From a checkpoint of a small transformer trained on Wikipedia: LayerNorm before each block.
Each number is 128 + 32 x the weight over its row's rms, rounded and kept within 0 to 255. Layers, rows and columns count from 0. The size above them is the row's rms in percent of the matrix's.

# layer 9 MLP up, 2880x576, rms 0.0526, rows 1668-1689, columns 288-431
size [ 99  92 101  99 106  98  92  95  92 101  92  96  91  99  98  98 108  95 101 103  95  94]
[[143 160 168 111  85 123 144 141 117  87 164 139 130 178 122 163 190 114 129  94 146 137 174 139 151 116 100 153 153 147 159 100 105  83  95 133 164 106 130 134 147  96 122 184 120 119 154 145 166  97 145 116 109 138 152 121 128 156 105 135 132 154  58 158 149 166 157 123 147 144 101  96  91 146  97 166 136 140 119 151 151 148  69  90  91 117 139 117  67 100 132  79  98 174 113 121 151 142 191 130 138 139 123  97 128 100 123 137 165 191 134 108 132 169  88 120 129 152 159  83 160 138 141  42 183 149 125 156 109 106  93 157 144 175 157 181 157 117 132 124 166  99 189 168]
 [ 86  98 137 174 153 116 156  80 172 124 150  72 109 102 119  84 161 120 181  67 179 220  87  85 149 135 187 161 149 118 135 165  26 135 107  92 107 122 107  58  45 148  87 134 165  93 147 108 160 100 134 117 140 157 137  65 129 118 149  89 168 156 139 160  90 109 145 156 132 200 116 125  83 146 131 137 164  95  67 109 120 117  69  90  72 141 135 158 149  39 194  51 175 107 130 115 152 188 121 126 161  99 102 110 138 134 114 115  96 133 147 123  69 170 146 131 127  98 151  95 124 130  92 163 107 154 136  81  32 100 107 103 130  95 237 160 151 100 145 154 103 128 132 123]
 [ 94 132 178 106 137 138 195 154 119 130 142  82 146 137 157  75  88 154 140 121 165 152 114 177 164  95 129 167 134 133 116 180 136 151 199 136  99  96 161  97 127  98 138 157 112 123 161 129   9 107  78 158 115 146 149 143 134 171 136  94 107  93 131 109 166 119  99 215  99 159 187 164 140  78 190 131 131 154 119 119  94 143 170 140 135 127 130 139 152 135 161 138 156 111 120 116 198 194 131 127  44 107 145 121 155 154  98 177 115 129 164 100 131 146  73 131 152  62 145 164  78 109  85 117 152  24 104 104  45 196 165 118 112 136  87  95 182 137 158 116 129 118  99  70]
 [136 147 139 120  95 186 100 171 132  77 142 115 128 130 151 154  49 117 129  90 158 170  97 173 158 128 100 101 151 103 156 136  94 110 164  94 137 121 123 105 153  80 130 139 133 125 116 132 212 122 133 166 142  98 143 102 127 136 119  87 125  75 129 134 126 110 201 100 106 156 166 158  80 139 129 131  59 158 104 157 108 178 110 105 155 129 162 173 118 151 200 177  46 101 114 100 102  93 129 144 105 143 113 151 137 152 124 116 139 159  88 152 163  89  90 105 157  84 223 101 162 105 110  67 158  85 136 126 142  65 140 129 126 145 156 120 119 130  67 115 131 145 171 117]
 [111 159 137 106 111 149 167 153 108 127 110 144 163 190 173 138  91 136  87 142 187 119  93 169 119 137  89 144 152 117 129 131 124 144 153 172 115 141 140 115 109 146 105 136  75 117 164 131  79  66  93 141 118 134 124  48 127 195 130 125 101 151  94 108 118 138 169 101 115 153 143 157 139 123 109 159 166 108 133 108 108 159 181 133 157 122 151 184 137  96 146 147 163 150 141 110 141 147 111  73 129 142  61 100 105 180 129 152  99 148 140  91 144  90 140 124 198 121 126 169 147 228 128 160 125 130  96 107 139 186 143 145 116 142 123 111 141  59 128  79 126 159 164 153]
 [151  77 160 173  94 103 192 111  70 123 208 178 112 117  87  89  77  70  88 116 169 144 166 115 136 148 136  85 102 100 152 177 113  97 142 148 149  98 139 161  66 114  88 168 116 162 150 119 143  95 100 111 122 166  96 154 204 108 151 114 125 114 128 111 183 116  84 132 144 140  89 129 173 135 179 154 104 131 115 193 146  90  86 135 146 107 175  87 136 128 164  98  60 113 150 101  88 159 128 127 144 116 113 101 139 183 112  78 158  88 200 122 118 130 106 204 111 106 149  74  76 132 109 119  91 121 103 152 112  92  94  98  57 134 144 141 160 178 136 130 153 147 132  84]
 [155  97 131 111 152 134 183 110 149 135 178 159 131  93 140 162  81  97 154 114  91 125 144 139 171 145 196 128 114  96 192 161 119 137 148 154 157 186 116 125 108 131 111 164  74 125 176 123 122 139  80 151 110 120  90 119 154 139  85 136 148  93 153 117  80 121 123 146 154 152 164  79 160  92 144 157 103 161 103 126 126  69 156 125 155 106 151 127 120 118 126 175  84 143  58 114 114  63 142  94 108 189  98 101 120 126 172 119  92 140 149 115  97 168 132 163  96 140 162 108 133 134 138 148  86 150 144 123 125 115 144 127  97  94 138 170 122  97 114 164 107 145 113 117]
 [113 128 149 134 143 156 164 116  94 131 101 119 167 161 128 141 131  82 137 148 109 153  98  90 124  94 185 100 162 138 142 135  44 139 136 130 148 158 135  72  88 111  95 147 126 104 132 131 132 124 124 113 105 155 123  75 118  80 141 121 126 111 140 171 101 158  98 118 109 108 114 112 110 158 179 178 121 159 110 157  67  86  79 142 170  65 100 161  81  71 142 124 120 177  87 127 140 120 138  95 113 137  85  67  97 194 118 131 143 156 104  88 106 157 129 129  87 110 112 100  96 115 120 140 106 124  84 201  98  79 173 119  87 155 135 165 156 174 159 137 134 144 169 192]
 [137 138 105 111  95 126 146  89  85 130 149  70 102 140  97 101 123 133  88 129 106 160 125 108 154  61 109 224 112 121 149 157  29 114 110 105  78 178 205 170  63 109 148 107 131  57  96  89 116 138  71 106  86  53 154 130 113 165 106 119 164 105 148  76  83 101 125  89 181 104 112 119 147 121 145 100 121 133 122 136 111 119 139  72  85 189 162 132 106 116 142 194  81 109  92 175 140 157  68 169 145 204 115 119 154 146 116 113  96 148 182 107  95 189  98 138 102 141 148 123 147 155 153 172  75 105  93 113 123 139 119 108 108 192 120 133 111 184 150  53 110 160 137 108]
 [117 135 143 136  89 143 167 140 175  98 104 161 152 175 121 125 132 102 111 103 183 100 223 139 112 117 137 169 122 149 161 113  97  83 129 170 111 130 139  88 178 142 106 141 192  99 118 176 105 157  80 120  85 118 168 131  79 140 103 132  80 117 127 137 176 133 152 131 161 111 105 146 141 114  64 190 103 133 131 128 100  63 153 146 160 188 124  98 141 138 119 128 159 141  78 121 156 168 139  88 110 148 110 158 145 106 194 118 117  93 133 137 182  57 100 175 133 128  95 100 126 156  61 156 129 103 121 212 115  88 132 125 100 158 192 130 181 139 122 105 174 128 135 112]
 [ 63 163 108 154  86 150 123 113 154 156  96 110 167 114 189 121 132  93  82 160 149 113 194 174 163  95 156 121 115 135 109 127 182 109 138 174 159 193 128  53 142 133 125 133 138 159 148 124 133  88 125 162 118 111 154 120 147 154 117 172  95 119 109 132 148  97  71  99 114  85 114  96 123 124 113 133 127 135 118 104 105 161 121 204 142 123  95 160  54 105 141 164  74  64  95 196 150 121  69  75 139 115 128  95 169 108 132  64 116 101 132 148 105 114 127 109 125 103 121 136 101 118  51  88  73 167  69 125  77 161 133 109 187 116 114 134 100 175 155 131  72 109 136 169]
 [ 87 171  99 140 100  82 138 126 156  73 110  85 134 177 179 130 142 107  86 112 143 117 177  78 109  69 146 147 125  89 101 204  91 133 144 130 156 119 162 174  78 139  95  84 163 110 171 110  69  79  93 170  86  88 157 174  38 118  44 146 134  98 122 150 115 108  95 118 122 135 104 135 154 158 118 125  81 139 130 154 137  90 107 149 145  81 170 157 157 120 147 139  68 146  77 120  73 117 120  95 125 132  84 151 151 128 142 101 137 151 128  81 142 159 135 169 135  97 118 150 107 145 112 140  84 183 179  91 102 172 161 133 145 112 129 203 131  97 105 166 159 163 116 149]
 [118 153 145 141 155 148 111 157 108 116 153 118 166 149 105 104 121 125 110 125 137 146 153 153 139  92 105  93 174 155 148 147 133  16 152 180 217 115 149  85 128  93 142 103  95  95  99 144 131 152 107 179 133 140  92  90 137 119 122 142 162  93  67  69 110 129 150 115 158 133 138 126 181 162 148 142 110 117 133 101  77 123 130 114 130 119 150 112  68 100 162 155 134 155 160 122 122 165 145 108  85 165  98 155 127 118 169  64 182 110 136 130 104 113 118 130 119 166  92 111 146 152 127  92  95  63 155 115 184 134 126 124 193 121 118 141 115 138  97 108 153 125 131 140]
 [141  63  98  48  91  90 150 128 142 174 115 149 176 137 167 134  79 137  98 134 157 118 134 121 125 172 159 104 124 180 128 145  66 161 160 111 118 131 120  94  71 112 143 156 132 138 135  68  64 140 126 174 161 139 154  86 134 169  93 119 107 132 102  73 130  89 144  77 124 133  40 164  35 116 186 159 137 147 111 110  73  78  87 101 124 130 141 109 115 203 159 127 193 107 127 141 174  94 159 137 153 129  86 159 112 133 128  75 127  97 111 127 169 136 170 121 156 172 161  88 129 101 132  94 124 130 171 100 185 143 120 218 117 180 129 120 171  99 157 141 136 170 151 121]
 [158 109 102 213 147 139 172 160 110  90  96 157 126 184 198 123 154 155 122 175 103 120 106 148 151 121 146 175 141 112 129 113  85 119 205 115 120 131 135  73 101 101 132 154 128 152 185 106 206  95 129 128 101 182 190 151  97  42 119  80 130 163 131 204 123 123  91 139 127  69 114 110 173 108 142 113 133 135 115 147 129 118 209 126 145 133 128 161 139 130 167 151 109 141 148  90 145 119 164 125 114  95 140 117 100 133 115 118 132 147 102  52  93  98  94 100 147  88 151  69 133 117 113 156  98 115  86 174 162 135 133  95  69 117 109  97 171 118 106 168 116 102 136 135]
 [113  72 155 114 151 129 106 142 135 170 151 114 112 164 112 167  98  90 149  72  88 145 135 115 183 164 126 133 160 167 242 122 153 143 106 166 113 120 157  89 156  71  87 133  44  89 155 130 127  91 142 132 121  76 160 128 113 112 119 142  81 120 127 153 110 104 174 131  63  76 185  86 106 100 148 133 150 131 146 107 100 122 163 130 152 158 146 167 154  25 147 140 132 137 158 152 132 105 132 106  63 102 134 169 139 114 143 185 121 146 126 134 109 144 117 106 117 138 102 151 172 132 164 145 141 171 147 116 131 134 173 158 102 169 115 135 126 168 115 129 115 145 178 166]
 [127  89 134 124  75 132 155 175 101  94 108  97 159 115 112 140 143 123 172 107 125 156 148 117  96  96  80  80 118  81 189 192 166  95 171 160  88 136 186 121  74 139  71 155 123 180  85 134 159 121 118 165 120 154  97 142  73 125  88 115 127  99  95 193  95  98  95 142  74 146 156 154 153 143 124 127  41 166  70 114 119 138 152 146 104 117 124 129 121  75 150 141  85 138 149 119 106 100 106 145 207 152 154 150 167  71 183 147 115 146 129 155 195 183 115 191  93 132 167 162 124 144 112 105 108 158 111 169 151 113 188 133 190 201 126 122 128 103 117  88 128  88 172 103]
 [156 143 109 168 172 173 112 145 145  44  72 156  62 116 100 118 124  97  83  81  90 122 131 175  75 101 141 156  66 138 205 134  76 108 143 154 167 138 123 142 133 118 154 119  76 179 124 120 118 155 150  61 148 155  96 130 147 121  82 143  68  78  72 149 156 119 137  90 147 133 122 126 159 169 148 142  81 176 135 144 106 145 132 158  57 126 126 120 122  87 152 133  99 154  72 102 127 114 112  85 147 168 115 122 152 168 160 123  93 141 136 115 110 116  89 163  94 148 104  83 158 147  93 128  90 163 147 124 136 124  98 127 119 170 195 128 139 112 123 113 148 117  94  82]
 [ 86 120 132 118 161 179 170 127 129 100 152 194 132 125 119 111 165 172 121 145 134 142 167 161 134 108 107 109  85 110 133 143  74  97 118 115  87 114 132 119  32  74 142 160 220  64 158 107  76 150 116 117 156 114 138 124 166 137 141 120 156 115 127  69  72 119 154 156 151 168 171 131 166 159 137 139  76 157 113 180 195 143  92  88 204 155 114  99 133 117 206 171 101 149 157 113 154 137 194 153 116 150 158 130 154 175 145 114 134 115 104 102  85 173 116 138 105 124 129 170  91  67  91 132  98 126  81 199  92 125 156 127  84 154  95  94 142  96 111 100 100  91 158 120]
 [118  96 125  89 153 110 156 139 193 136 108 184  85 115 141 116 228  63 172 187 106 146 121 178 174 157 147  77 180 161 151 152 117 126 142 137  95 134 154 181 110 120 182 204 136 196  78 153  85 191  98 166 147 115  77 109 170 105 103 131 220 150 122 154 119 136  97 124  92 111 121  95 199 162 132 112 109 136 136 220  93 185 124 145 123 157 156 135  62  88 162 111 106  98 122 127 132 136 106 106 110 179 109 138 108 120 104 154 127 133  65 124 167  94 104 139 178 129 148 128 131 130 143 159 113 133  71 130 153 136 175 160 105  93 126  64 151 152 114 125  87 107 157 147]
 [104  70 109 127 152 147 103 110 188  59  97 153 163 118 196  83 106 138 110 172 124 116 121 116 163  98 167 180 179 110 174 146 104  74 182  90 208 131 150 158 123 120 135 181 112 144 141  72 129 150  96 163 139 155 182 145 157 105 146 125 107 135  88 143 193 184 122  63 106 115 109 117 108 113 134 145 102 158 106  76 157 143  85 122 209 137 160 139 166 125 164  74 168 140 124 167 126 120  81 134 126 119 131 144 126 160 105  84 109 101 118  62 103 169 116 101 121  80 146 150 156 157 139 148 135 144 134 128 167 149 127 115 119 125  89 109 160 150 154 129 148 104 211 124]
 [117 131  41  86 108 146 141 170 176 125  73 128  94 152 110 178  84 103 115 102 139 143 103 175 159 140 134 135 104 157 146 136 108 171 114 163 100 145 102 109 120 110 126  92  63 101 125 113 108 122 109 108 159 136 144 146 151 134 129  99 135 133 186  93 104 193 105 158 106  86  86 141 135 162 167  67 100 136 115 135 146 124 146 162  90 117 113 161 103 139 144  98 101 140 143 120 202 106 151 153  96 118 128 109 186 125 100 131 150  98 119 118 161 126  82 145 152  43 103 203 116 147 141 158 127 111 169 146 134 164 178 114 111 159 172  93 110 107 138 127 146 143  91 165]]